Each number is 128 + 32 x the weight over its row's rms, rounded and kept within 0 to 255. Layers, rows and columns count from 0. The size above them is the row's rms in percent of the matrix's.

# layer 3 MLP up, 320x128, rms 0.0728, rows 125-191, columns 32-63
size [ 97  98 111 101 102  94 100 100  95 100 104 107 113  97 102 101  85  98  98  99 101 101  99 111 101 107  98 103 100  98 101 108 105 102 103  99  96  99 105  97 103  98 104 109  90  99  96 101  98 101 103 101 101 102 100  97 100  92 103  98 103  97 100 102  98 100 106]
[[126 114  61 153 129 121 163 161 161 131 176  96 108 103 186 126  74 164 120 132 147 130 108 108 127 183 103 157 153 145 130 130]
 [ 95 164 157 130 116 179 129 119 120 131 166 123 155 174 114 144  79 196  84  92 146 127 118 130  78 133 101  84 127 135 120  98]
 [132 111  75  78 177 139 129 152 151  94  97 102 182 123  92 140 115 102 178 112  95 120 136 149 124 182 116 198 134 140  70 139]
 [190 126 156 153 107 106  95 165 139 159 116 115  89 158 130 158 191 116 179 170 106 139 146  84 151 210  82  73 178 149 107 166]
 [151 145 129 123 129 151  75 125 248  93  89 100 118 114 144  98 142  79 138 167 151 171 146 120 143 128  78 176 138 161 123 164]
 [116 149 155  99  79  81  92 129 111 120 104 125 131 171 147 103  90 139 145  95 150 105  95 119 139 117 117 110  89 114 124 185]
 [111 135  84  97 137 112 100 153 101  25 150 125 142  90  98 111 117 179 141 117 118 136 124 105  75 147 139 122  68  91 133 112]
 [177 127 146 139 118 107 131 122 145 118 138 109 176 220 120 174 116 103  46  88  93 155 140  91 121 183 193 135 143 200 124  68]
 [157 170  83 178 110 113 109 161 141 159 109 138  85 168  61  65 102 218 106 169 120  81 166 149 137 131 155 113 113 148 174 108]
 [ 81 116 159  87 139 142 107 131  98 111 101 133 147 145  80 110 105 104  98 170  65 125 133 119 104 109 128  87 110 197 104 118]
 [100 142 220 113 131 122 128  99 124 104 200 123 170 137 138  95 113 143 114  99 136  96 107 101 157  63 173 127  93  87 122 150]
 [ 95 117 106 154 105 123 148 121 149 109  54 127 140 191  99 102 132 172 110  84 147 181 165 113 118 100 134  79 155 119 157 112]
 [118 115  74 117 155  72 144  95  88 115  78 180 159 122 138 186  65 101 108 141 110  43  61 130  94 167  88 115 152 158 147  73]
 [120 105 116 112 155 138 113 156  89 124 152 110 166 136 155  92  81 172  86 150 146 131 109 195 110 161 105 122 111 146 101 120]
 [185 119 121 171  46 107 122 133 148 166 128 105 176  78  88 121  91  55 111 138  43 170 138 100  84  53 189  73 155 134 126 101]
 [112 167 150  81 168 154 197 127 154 161  98 120 149 172  83 109 164 185 156 156 100 103 158 112 169  96 145  90  94 183  95 163]
 [176 169 125 107 185 143 168 101 158 109  82 142 109 166 118 171 127 103 169 113 124 104 129 191 134 144  62  99 133 120 138  98]
 [112 160 187 160 161 141 127 151 104 208  93 130 138  78 103 139  99 117  82  79 161  87 164 146 122 100 146  83 116 117 185 111]
 [149 126 142 140 145 151  96  89 104 130 131  85 147 127 187 157 121 122 132 163 106 109 147 102 167 118  94 122 127  85 178 206]
 [122 191  77 126 108 118 132 147  90 122 147 149 169 137 133 127 104 130 115 105 155 142 142  77 121  58 152  57 121 124 136 164]
 [151 109 162 150 148 117  76 108  98 119 158  96 126 127 114 152 131 160 131 113  96 155 122  41 157 118 140 135 156 194 161 114]
 [113 128  71  93  95  90  98 136  95 173 103 109 141 108 108 155  91 157 144 155 108 111 108 147 118  87 132 180 111 160 158  61]
 [135 137 158 198 177 106 192 108 143 127 175 114 101 107 158 133 106 113  80  86 144 109  99 158 128 123  85 115 113 139  81 170]
 [193 110  81 107  84 151 114 130  61 138 124 184 137  96 199 117 104 137 140 128 168 127 105 163 158 130 174  97 104 114 165 103]
 [130 120 157 162 147 163 124 163  99 106 139  75 144 137 159 164 108 108 186 178 134 180 114 172 133 109  81 114 104 101 173 211]
 [115  99 148 148 117 120 132  69 108 160  79 176  96 149 121 147 166 139 124 109  91 100 153 112 110 105 129 105 152 141  94  86]
 [142  81  65 120 133 165 125  61 125 104  72 152 150 181 142 128 124 145 147 127 190 153 119 134 144 143 113 145 115 100 123 132]
 [156 114 123 154 149  97 104 116  84  70  65 171 141 125 128 132 138 149 163 105  81 149 124 170 164  69 118 151  99 141 131  89]
 [148 142  72  91 141 164 152 185 147 148 164 114  78 138 208 144  98 190 134 109 183  90 110 114  60  98 108 119 138  93 136 112]
 [167 112 126 108  87 155 114 143 126  60 161 158 100 115 163 175 185 149  81  80 113  90 106  94 172 127 122 108 125 153 136 126]
 [130  74 140 181 164  94 152  79 136 157 166 138 160 106 106 138 125 150 111  91 117 148  93  99 101 118 112 115 192 153  81 151]
 [165 129 135 130  90  83 131 160 188  91 119 131  82 187 178 147 153  86 102 158  90  72 125 120 129 128 116 164 102 151 100 115]
 [180 167 108  76  99 158 146 122 125  78 126  74 163  98  87 158 141 161 113 122 134 139  89 170 147 100  74 174 107 100 137 176]
 [106 114 145  61 151 121 164 175  90  90 116  84 101 153 111 187  94 127 131 178  84 192  98 101 128 120 148 141 140 158 123 162]
 [126 137 175 106 139 152 169 120 153  93 153  77 156 112 147 136 125 107 160 116 146 124  93 173  76 173 147 119 103  90 113 155]
 [ 82 115 129 152 152 113 133 177 126 148 133 148 122 157 159 118 114 130  82 155 153 126  66 156  54 145 149 123  85  98  90 120]
 [ 83  85 149 150 132 151 190 198  90 166 160 190  86  99  92 115 190 156 107 106 182 119  89 161 110 155 173 112 120 130 172 163]
 [ 97 108 110 110 148 119 107  86 111  99 200 147 121  98 153  92  60 119 159 118 110 131 108 139  76 160 138 109 158 143 155 143]
 [103 136  77 129 150  14 152 130 130 152 163 119 114 121 143 187 110 142  40 117 119 137 182 132 109 103 140 139 136 119  97 118]
 [106 147  55 157 122 149  96 114 165 108 144 153 121 127  79 134 138 152 124 125 103  90 143 146 146 103 159 155 144 144 210 102]
 [128 196 104 144 140 111 170 103  93 146 127  93 142  86 155 116  95 179 113 159  92 199 141 134  81 199 137 104  65  94  76 135]
 [151 145  98 141 140 144 115  58 146 150 184 136 132 121 149 167 149 132 137 146 132 102 117  85 155  97 123 136 163  99 139 165]
 [ 13 127 109 109 159 175 178 193 103 181  83 180 138 126 175 116 176  91 151 134 145 123 180  83 120 145 122 108 132 126 102 131]
 [144 119 129 121 167 118 164 105 128 139 199 131 129 177 154 142 122 136  90  75 157 145 160 122 127 150  88 130 172 164  48  76]
 [157 131 112 146 101 158  90 191 141 108 100 158 159 114 186 144 185  59 202 143 141 117 122 188 104 162 137 144 134 126 137 193]
 [136  98  94 148 150 128 169  98 146  78 139 107 165 154 155 131 115 133 150 113 136 122  93 141 142 150 144 121 127 177 143 117]
 [124 166  71 165 123 136 110  94 124 114 148  79 169  92 146  92 187 113 173 107 153 133 125 183 150 157  89 194 163 124 120 118]
 [125 175 105 139 167 182 137 146 125 151 193 155  72 150 104 135 143 141 151 115 115 100  81 113 166 158 141 128 154  70 110 112]
 [118 170 168  89 184 106 120  92 123 114  95 140  97 129 114 141 102 117 105 133  79 142 169 117 125 140 188 182  99 137 137 138]
 [151 142 146 162 154  74 140 110  98 167 147 164  91 131  63  84 149 136  91 105 127  85 151 128  60 117  94  93 136  91 110 140]
 [127 176 157 118 118 169 164 154 166 176 121 158 181  99  68 118 146 129  93 130 128  72 123 142 169 131 103 174  95 141 169 104]
 [188 153 177 124 163 140 162 146 135 155 141 141  99  73 146  66 131 122 142 162 130 124  93 115 120 118 122 199 138  96 113  54]
 [173 140 173 104 102 114  42  87 113  96 104 134 102 111 182 108 132  87 100 107 122  88 134 183 114 149 172  74 143 165  91 107]
 [153 103 102 146 105 160 126 171 108 170 128 138 167 110 103 132  60 127 112 101 109 111  36 110 152 151 145 205  55 120  95 129]
 [118 124 100 102 115 135 132 118 145  69 161 123 118  71 131 117 170 110 139 105 150  96 118 141 124 128 108  63 142 129  93 155]
 [127 106 137  68 130 164 159  99 139  69 104 168 194 112  79 105 193 106 137 153  78 140 124  56 147 165  94  83 164 128 145 140]
 [132 139 176 136 146 131  18 124  70 149 203 124 109 110 134 119 160 130 120 162 132 106  68  99 110 110 157  94 116 165 151  90]
 [149 128 135 141 147 211 156 172 173 178 119 118  71  82 108 127 124  88  91 140 149 135 109 167 133 144 145  94  98 112 123 151]
 [130  29  90  82 108 100 133 154  98  92  86  93 119  73 132 165 118 131 111 130 136 164 203 125  86 134 120 167 116 155  82 119]
 [129 111 149 204  76 171 150 160 125 165  66 148 109 125  89 184 184 182 118 113 160 149 125 137 157 192 156 133 120 137 127 121]
 [114 134 151 141 191 151  87 127  44 109 132 158 137 110 214  98 104  76 136 205 140 123  92 149  68 127 124 160 129  95 139 143]
 [ 54 118 115 177  66 137 207 141 112 124 152 148  92 145 133 131 172  85 110  98 184 150 165 121 156 142 115 125  81 176 146  79]
 [139 141  92 136 146 102 140 184 182 110  79  99  89 160 107  53 166 141 157 151 141 107 136 117 173 175 136 106 109 192 122 145]
 [172 122  59  99 103 122 117 167 116  71 123 155  96 136 137 142 174 125 157 176 140 114  99 158  45 123  85 186 104 115  90 115]
 [ 88  96 106 136 125 129 151 131 120 130 130 183  69 180  67 105 121 108 182 104 115 177 104 124 134 148  85 169 120 119  90 130]
 [142  95  97 138 106 127 134 118 137 139 132 134 164  96 141 145 129 179 118  96 160 100  83 118 124 110  92 195 126 116 110 157]
 [133 125 150  90 105 117 141 137  87 156 115  80 157 101 208 144 118 105 109 132 125  90 157 121 119 159 117 202  68 140  71 173]]
# layer 3 MLP down (transposed), 320x128, rms 0.0732, rows 125-191, columns 32-63
size [ 97  97 109 101 104  95  99 100  97  95 103 103 110  99 100 100  84  98  97  99 100 105 100 108 101 104  97 103  97 100 100 106 105 102 101  98  97 102 103  98 104 102 100 109  96 102 102 100 100  99 103 102  98 101 103 100 100  95 103  99 103 102 102 101  97 102 100]
[[188 132 147 122 161 184 113 140 121 225 169 137 153 167  92 148 109 119  81 133  88  86 146 144  39 163 121 120 145 181 166 134]
 [179 114 124 178 151 144 154  91 173  97 158 196 124 127 109 124 149 125  74 135 152 130 142 123 165 132  93 161 100 131 105 114]
 [158 167 133 138 208 102 173 154 144 131  95 127 108 100 152 161 127 146 131 110 166 148  34 120 156 162  62 109 143 118 142 141]
 [158 167 156 105 155 117 164 119 164 128 110 125 165 166 148 180  63 105 145 127 109 120 144 135 123 160 106  86 140  79  91 165]
 [104 107  81 134 121 112 177 156 107 174 111  88 117  82 157 147  92 147 151 122 132  97 188 100 143 118 137 105 124 162 142 113]
 [124 192 146 162 100 137  85 118  95 134 124 145 119  84 150  73 180 119 155 127 141  92 138 151  30 152 153 105 114 179 137 164]
 [176 104  95 180 110  83 107  73 150 124 143 124 123 146 108 138  76  93  63 128  86 141 129 156  86  61 160 177 133 155 159  97]
 [ 72 117 125 173 132  71  88 136  95 150 144 182 116 153  60 132 125 161  93 120  86  47 179 153 190  94 172 148  63 142 136  80]
 [139 131  51  99 163 128 164 106 106 118 171 112 168 113 149 140 134  79 178 109 149 131 145 116 114 161 155 127 162 135 137 117]
 [ 95 129 138 153 122 199 121 139 103 154  93  85 109 173 144 128 174 104 105 137 170 164 162  95 130 156 121 186  50 112 156 171]
 [146  70 114 156 148 120 110 152 117 126 140 130 166 140 111 101 130  94 101 182 141 105 170  98 153 116 170 140 167  93  97 133]
 [139  74 128 122 163 123 141 140 119  61 131 146 100 151 183 194 124  65  85 165 178 105 142 111 160  98 136 137  75  95 148 104]
 [169 123 129 166 225 107 115 104 125 103 140 170 134 150 103 141  49 125 124 158  66  57  90 160 104 109 164 114 148  30 124 113]
 [ 71 107 187  73 117 134 153 111 185 147 134 125 102 157 109 112 152 186 175 131 116  72 100 115 171 144 110 113 137 193  85 127]
 [ 90 122 141 130 179 166  96  75 158  97 166 118  82 127 107 117 157 100 155 177 148 170 129 129 106  87 144 180 148 125 166 144]
 [111 140 142 133 169 132 207 105 121 186 137 145  93  89 168 145 161 102 128  95 100 161 155 100 178 103 124 133 147  83 127 155]
 [121  86 123 118  86 132 136 101  87 164 141  75 109 140 168 159 135 189  81  88 126 105 144 197 149 126 140  83 110  58 139 110]
 [168 175 181 160  99 111 184 111 135 154 105 150 122 118 135 161  83 121 180  99 165 108  84 159 124 117 142 114 200 135 106  92]
 [151  77 114 145 100 156 203 109 109 113 155 144 101 141 214 124  99 125 143 146 113  97  80 148 113  95 188 136 141 123  72 125]
 [ 81 125 183 116 123 127 122 103 203 115 133 147 119 122 143 123 114 164 172 123 151 106 132 122 154 143 123 114  19 102  94  95]
 [166  70 184 147 126 143 131 113 152 130 140 159 203 179 152 119 144  92 134  87 104  99  88 154 105 150  87 147 151 118 111 118]
 [153 173 106 100 146 104 105 150 143 108 171 158 120  91 155 136 172  50 118 126 137 176 111  65 116  83 140 115 132 127 108 115]
 [ 87 121 123  86 147 123 154 141  92 135  87 106  99 100 126 100 137  86 104 183 121 140 118 105 101 154 132 132 114 148 133 169]
 [140  97 127  67 116 110  96 104 152 156 106 142 107 211  96 136 127 155 121 105 174 114 117 130 133 175 172  92  94 222 118 147]
 [143 168 105 148 167  97 175 132  81 131  76 221 148 145 188 129  77 116 112 193 153 106 109 122 106  99 108 152 146 109 145 130]
 [175 179 106 196  81 110 138 134 121  87 142 133 141 142 123 130  95 188 192 155 122 161 200 129 156 130 128 118 128 119 138 143]
 [ 77 142 115 139 114 176 139 112  86 146 120  85 133 133 143 100 150 102 187 100  83 118 125 100 167 137 176 136 170  69 130 150]
 [141 125 120 112 153  34 111 116 127 157 150 118 167 144 104 133 124  94 188  93 134 117 107 150 152 100 115 129 169  96  86 147]
 [ 93 125 147 133 141  34 104 119  95  46 151 149 157 128 124 128 131  74  99 144 149 119 192  92 139 169 160 124 106 130  85 113]
 [104 107  59 166 132 122  86 118 166 148 127 157 136  75 145  90 134 199 140 105 108 147 107 143 148 137 170 121 175  93  75 174]
 [ 85  80 169 144 181 122 153 154 136 119 123 139 135 133 176 104 133 127 107 132 184  86 127 145 101  88 192 143 190 159  47 159]
 [148 139 165  91  78  98 126 120 144 115 143 107 128 133 112 157 124 106 189 114 124 122  67 126 119 120 137  79 145 153 117 199]
 [151 184  82 140 123 149 159 149 194  91  89 132 118 106 112 135 153 105 109  96 128  84 119 161 195 185 139 164 114  82 116 128]
 [140 156 174  92 193 152 158 131 168 103 113 100 168 111 135 166 132 104 148  98 150  99 162  88 155 199 109 143  64  88 148 112]
 [125 184 120  32  55  76 152 154 111 169 122 162 114 158 127 102 115 156  99  96 113 144 146 121 128 119 133  85 143  93 156  94]
 [115 101 132 154 125 163 142 125 130 139 107  57 145 108 132 114 133 111 115  95 119 131 165 113 140 139 134  85 100 116 195 179]
 [124 136 140 128 113 122  82  98 109  65 112 144 141 135 110 104 168 150 143 129 114 134 107 108 167 123 141 140 150 106 152 101]
 [146 169  91 108 121 152 132 139 126 142 162 110 113 146 168 169 125  93 146 114  64 116 176 149 108  75 176 161 158 129  93  77]
 [133 167 100 149 115 136 108 121  93 145 125  81 109 179 112 132 124 146  26 111 139 130  96 147  91 146 153 126 112 134  81 160]
 [ 82 132 108 162 138  90  87 112 114 107  69 154 135 107  91 142  99 165 111  66 150  87 140 110 140 136 156 143 113 128 125 136]
 [135  91 128 120 191 170 151 137 105 124 168 172 114 132 153 120 143 145 127 122 107 156 144 116 137 109 118  91 132 157  84  65]
 [138 112 132 170 137 107  59 133 185 139 131 110 136  63 120 173 118 150  97 158 141 111 165 113 101 175 173 108 124 130 112 154]
 [112  83  66 109 118 145 137 108 113 127 163 108  84  99  94 111 100 142 114  81 114  86 125 111 161 124 117 126 105  96 154 147]
 [153 158 161 120 104 133  99 136 152 134 114 111 157 172 112 150 111 164 174 108 105 156  97 126 134  79 122 139 203 112 180 178]
 [129 132  87 115 119 139 134 147 178  69 169  97 135 189 105 164 181  71  77  92 102 171 113  58 131 132 102 124 144 158 189  81]
 [143 184 154 230 136 129  91 101  95  87  96 111 142 164  92 149  93 158 102  72 115 189 118 141  98 111  96 169 130 128 146  83]
 [117 151 189  91 119 145 149 135 148 112 137 109 126 145 190  98 157 158 120  95 134  83 121 118  90  94  95 117  86 142 163 198]
 [153 123 114 106  73 128 110  84 127 131  98 147 135  74  91 101 110 128 145 113 158 149 125 148 118 160 122 132 159 105 145 100]
 [111  82 129 172 155 134 111 105 131 155  75 136 129 177 149  83 105 161 144 150 174 134 136 145 116 124 134 101 107 157  61 158]
 [183 179  96 154 169 125 161  87 150 114 108 121 108  93 156 122 147 144 140 133 130 122  67 165 113  96  90 144 164 192 107 166]
 [125 161 169 163 111 112  68  75 139 153 152 123 119 118 122  95 150 110 134 152 126 158 158 150 163 117 130 118 142 139 151 130]
 [164 152  94 135 111 147 122  62  82 158 125 120  77 118 135 167 140 137  88 171 141 137 172 153 116 139 138  83 111  74 164  79]
 [ 77 123  70 133 116 101 132 187  89 165 139 190 185  88  96 129  97 111  79 106 108 119 169  73 130 127  61 184 118  87 116 122]
 [143 116 129 146  83 163 115  96 146 162 157  68 146  95 164 159 108 136 101 115 131 127 133 135 135 117 175 155 154  92 110 141]
 [ 34 188 135 107  93  84 155 151 159  80 120 109  85 128 154 157 136 120 112 123 116  78 129 101 117 137 162 138  71 153 151 119]
 [121  95 194  76 123 123 113  73 114 142 152 117 110 159  79 151 127 162 137  93 173 125 101 120 150 136 118 147  80 119 120 139]
 [ 91 117  88 161 120 152 108 119 119 160 129 140 152  89 152 162 116 139  93 121  96 126 126 157 130  87 138 153 162 149 143 103]
 [120 140 107 187 146 178 127 131 164 183 150 141 161 162 104 129 160 166 136 123 117 146 130 125 189 123 155 180 127 178 126 143]
 [101 137 141 118 124 104 174 152 167 112 163 106 123 111 116 109 128  74  68 129 107 168 170 160  99 160 182 101 133 128 144 125]
 [120  33 146 132  67 111 113  99  81 112 154 117 125 132 120  72 187 102 112 144 141  97 106 126 119  75 109  93 146 132  69 114]
 [ 99 143 188 128  90  98 137 153  75 151 145 103 134 120 139 166 159 102 112 113 129 132 155 135 111 152 124  89 105  88 108 170]
 [175 117 149  88 111 126 110 123 133 105 164 117 133 136 150  88 116 102 173 148 132 103  62  94 102 164 142 156 124  86  55 127]
 [118 121 191 154 116  70 101 127  95 109  78 129 120  98 166 140 109 205 128  76 107 148 104 132 120 170 136 113 170 157 184  91]
 [103 173 174 144 163  98 114  99 123 111 110  93 126 120  43  94 120 101  77  71 125 114 200  81 166 159 120 139  98 145  91 130]
 [171 161  91 133 114  92 142 107 150 142 138 174  83  66 172 106 147 152 167 164 151  91 163  87  76  86 129 115 116 108 159 123]
 [117  78 147 171 133 146 108 133 135 124 129  97 117 113 163 103 123 146  39 149 149 123 134 125 176 118 129 119 152 165 160 155]
 [ 40  66 198 136 112 150 140  92 152 116 112 129  97 162 135 131 114 153 145 164  67 115 123 124 175 117 172 132  94 129 153 167]]
# layer 3 MLP gate, 320x128, rms 0.0804, rows 126-191, columns 32-63
size [ 98 111 107  99 107  92  99  92 108 101 103 112  98 110  99  82  97  95  97 102 106  99 113  98 106  94 100 104  99  98 106 107  90 109 100 103  97 104  89  95 104  96 106  90  95 100  99  97  97 105 104 103 106  98  97 103  93 102 104  93 100  97 103 104  93  92]
[[111 186 113  72  97 148 124 134  70 175 134 110 137  88 131 107  58 200  90 117 134 164  80 113 111 114 119 121 104 138 123  84]
 [110 198 104 119 138 104 148 113 132 119 127 128 130 135 102 115  88 110 136 136 114 123 105 162 165  93 171 107 127  91 169 124]
 [ 94 126 160 123 105 119 143 131  99 106 105  98 162 126 119 117  34 110  74 150 122  96  83 133 110  96 171 158 154 118 124 103]
 [113 131 125 129 131 136 111 128 115 215 127 147 124 192  43 144  92 156 128 165 138 101 142 130 185 150 153 153 139  92  95 116]
 [ 98  81  93 151  97 161 166 140 147 129 142 111 157 131 163 115 118 109 142 116 146 154  84 158 173 157  62 134 161 121 132 147]
 [134 178 169 162 121 131 131  66 150 182 166 119 104 144 139 102  72 105  56  96 106 106 144 146 125 133 199 114 224 148 138 144]
 [180 132  92  94 138  94 139 143 178 142  56  96 109  93 121  72 143 116 162 169 139 166 109 128 144 125 114 121  84  97 188 123]
 [138 141 104 147 171 120 133  84 117 142 111 152 121 114 150 160 143 198 108 159 142 114 148 116 162 144 171 106 125 113 143 126]
 [ 71 126 116 130 188 145 120 161 116 137  92 123 180  96 132  95 166 111  74 117 107 165 144  81 111 139 164 135 206 119 108 117]
 [202 100 139 183 179 115 123 112 209 111 127 118 141 138 130 127 123 121 115 150  82 106 119 161 192  89 137 128 103 145 149 148]
 [ 82 116 104 115  80 155 186  63 100 142 110 133 161 111 187  96 115 137 139 122 117 110 127 102 114 110 112 117 156 128 124  87]
 [120  75  95 167 114 143 119 134 124 151 110 179 127 147 154  46 149  85 115 140  76 129  95 155 176 104 138  99 100  93 148 142]
 [125  81  78 136  91 133  43  91 125  86  74 119 117 141 133 120 132 183 199 141 134  71  86  95 163  93 148 175 139  87 173 154]
 [148  89  98  95 129  98 129  79 159 150 124 145 127 107 127  97 152 102 170 110 127  99 157 165 134 164 165 143 117 139 146 109]
 [175  78 130 129  91 106  69 157 117  96  95 138 176  95 172  76  52  94  93 152  95 172 120  79 116 141 177 158 198 114 110 158]
 [128 115 147 145 193 122 112 136 123 121 147 105 117  98 133  99 135  69 152 126 155 120  80 102 114 132 121 190 121 177 122 147]
 [115 121 117 138  99 115 179  86 135 102 112  80 128  57 115 105 107 121 135  26 144  73 110 134 110 140 161 107 124 143 120 134]
 [ 88  85 107 142 126  94  90 164  62 208  93 179  89 168  89  72 126  77 141 161  95 128  95 198 153 123 168  83 120  95  62 143]
 [139 120 121 112 146 145 169 123 171 155 129 142 118 101 121  36 113 137 155 139 135 120  95 127 123  92 175 115 190  77  75 115]
 [136  88 122 139 115 146  82  97 130 120 148 121 171 175 141 106  84  59  90 154 101  66 168 133 143  92 118  94 170 108  84 123]
 [114 150 100 113  99 131  74 158  69 166 109  97 142 165 129 104  83 226 142 170 110 102 156  96 122 105 114 160 124 166 166 147]
 [150 148 109 179 167 141 157 111 159  85  97 104  99  77  79 148 177 130  93  80 171 142  81 114  91  90 148 114 151 142  91 134]
 [138  84 108 146 131 110 116 100  92 138 159 149 203  72 165 110 106 124 129 128  88 149 135 131 145 149 105 127 151 157 115 116]
 [136 122  91  67 130 166  33 106 154 142 115 104 134 155 150  90  92 153  50 162 146 146 108 119 116  86 152  70 144 102 125 115]
 [131 135 117 169  73 150 105 116 121 199  72  91 108 135 149  54 160 176 133 175 106  63 156 146 154 178  88 106  99 102 133 123]
 [118 192 170 154 184 136 221  82  92 111 138  65  57 149 112  77  68 116 113  98 157 130 152 159 121 167 147 114 118  92 132 150]
 [166 124 160 130  99 211 113 158 160 130 119  74 131  88 132  79 144 133 142 135 158 130 134 117 188 113 121 124 115  93  83 159]
 [112 152 161 126  57 147 156 153  95 198 125 145  72 147 154 138  88 182 166 128 144 106 141 140 170 154 178 117 145  95 225 106]
 [ 74 102 153 174 131 144  99 150 107 105  99 117 123  40  94 155 108  80  89 155 225 120 115 166 140 159 126 133 187 118 144 169]
 [124 110 147 136 130 116  99  85  92 128 165  65 119 130 169 128  64 144 119 106 151  97 115 136 140  75 134 138 151 133  99 166]
 [151  76  80 140 131  90 143 146 161 117 130 130 178 130 156  68  97 136 121 114 146 138 125 139 165  83 142 195 122 123 130 179]
 [135 187 103 106 200 132 120 134  95 134 160  94 152 113 166 113 104 151 113 122 130 194 114 110 158  88 138 121 149 153  99  81]
 [111  96 112 122 130  82 122  94  59 145 124 115 118 146 125 108 140 121 150 155 105 137 122 135 138  87 122 153 162 184 110 149]
 [114 114 116  77 131 131 113 144 112 115 156 115 132 117 124  68 121 126 117 190  92 159 101  77 134 120 108 125 155 149 134 141]
 [114 153 142 192 133  87 147 119 117 130 102  86  92  69  72 136 128 112 152 164 142 101 179 133 170 132 115  30 132 158 167 167]
 [112 133 140 139  81 150 165  86 113 185 105 150  86 136  84 142 109 123  81 110 136 141  64 124  77  67 107 179 102 106 116 185]
 [179  86  72 118 109 158 144 142 148 168  90  70 129 145 103 153 146 126 115 128 139 160 164 139 193  84 159 127 131  98 103 114]
 [117 137 128 130 149  71 120 131  87 106 110 156 136  93 147 141 105 111 107 144 117  80 139  75 156  77 178 143 128 125 119 129]
 [124 107  78 124 121 160  83 141 122 136  75 136 156 106 150 147 112 127 107 158 118  81 130 154 116 119 167  91 112  68 103 146]
 [162 124 174 139 124 102 116 108 136 131 102 128  87 110 166 100 181 143 120  90 125  73 100  95 128 157 159 139 150 122 139 138]
 [169 102 108  87  92 101 170  89 130 171 146 189  64 117 135 168 182 106 126 115 131 123  91 138 156 120 122 147 164 110 100 120]
 [150  71 148 120 120 118  77  96  93  91 138 138 165 126 154 125 123  87  79 169 108 113  87 188 136 103 102  75 115 130 129 151]
 [141 152 122 105 142  95 121 145 119 136 169  56 162 156 115 105  66 156 107 165 159 128 152 104 124 120 141 122 138 139 140 116]
 [153 158 112 180 125  97 117 141 140 189 149 134 112 121 126  59 173 103 161 133 117 143 120 221 100 134 118 112 160 128 171 158]
 [158 113 150 181 118 139 100  82 122 179 141 181 128 156 145 147  64 161  97 120  84 128 122  81 119 100 105 136 179 150 184 177]
 [167 128  66 158 166  96  90 164  87 128  62 117 135 108 133 148 142 146  95 163 104  92 156 195 132  84  82 130 143 115 141 134]
 [135 107 182 162 107 109 187  86 101 154 141  80  72 142 163  83  72 159  55 108 170 150 113  95 116 145 199 131 137  88 173 177]
 [ 78  89 159 136 152 124 113  89 159 188 138 138  66 163 103  65  91 157 112 146 121  83 101 182  95 130 169 115 117 130 175 166]
 [130 172 133 154 108 164 140 131 126 124 112 109 146 100 195 130  83  76 101 160 139 136 136 199 122  68 201 171  76  98 123 114]
 [156 120 103 101  51 129 146 117 144 141 107 147 133 119 143  89 124  96 199 107 158  72 141 150 145  69  73 158 117 143  96 123]
 [100 156  88 140 180  89 137 120 126 131  82 151  93  85 184 158 112 164 177 179 106  80 111 163 185 173 114  93 158 111 157  85]
 [211 143 118 125  99  79 169 151  84 105  81 117  96 102 143 128  99 120 143 113  87  86 125 139 167 125 132 124 132 178  75 158]
 [ 96 177 113 107 127 149 144  89 106 126 109  97  92 156 129  99 133 193 136 158 138 105 157 203 170 111 111 110 194 152 180 167]
 [162 179  79 110 184 119 118 128 141 141 130 141 124 141 124 124 118 102 105 159 146 158 100 110 109  94 119 185 194  82 135  88]
 [163 106 130 125 106 119  69 119 105 140 178 123 162 128  68 104  76  82 120 119 113 132 138 186 103 139 133 138 118 143  74 107]
 [118 202 148 102  95  87 145  79 148 105 194 127 104 105  98 122 102 114 145 107  83 101  98 128 125 128 151 137 133 151 183 118]
 [134 108  90 103  37  78  96 146 118 117 135 134 150 121 151  40 181  63 131 161  94 187 157  72  67  70 129  89 133 121 151  95]
 [183 119 127  99  99 199 117 147 148 182 140 103 139 108 146  70 133 118 120  86 189 181 135 126 177 116 128  77  88 116 107 145]
 [ 75 140 162  69  91  93 155  67 114 125 149 146  91 108 159  96  73 147 137  78 124 142 158 116 130 134 121 141 104 153  77 156]
 [110  84 161  88 124 120 147 108 138 117 157  87  80 101  84 101 119 137 124 117 104 116 166 169 144 141 111 132 123  72 100 145]
 [107 138 113 178 132 122 139 112 163 143  99 185 141 141 148  61  77 110 127 119 159 177 162 149 129 198 151 139 145 114 108 131]
 [157 189  87 176 174  85  64 121  68 197 109 126 131 171 124 157 132 128 101 117 134 123 119 164 130  82 161  76 165 158  74  92]
 [157  93 150 115 152  85 141 103 144 181 100 106  98  79 150  82 120  77 124 125 118 101 103 122 147  91 151 155 180 119 146 129]
 [165  95  87 127 152 148 146  96 149 160 116 117  98 157 115 155 137 111  45 136 143 147 141 150 111 100 158 102 154 124 106 148]
 [ 86 123  82 135  99 131 129 110 113 133 149 115  65 133  80 107 133 101  86 113  48 160 105  76 185 153 105 116 139 177 155 103]
 [149 112 141 125 128  64 162  67 113 133 131 119 110 146 112  98 133 117 133  53 125 168 124 151 172 168 140 133 142 103 143 156]]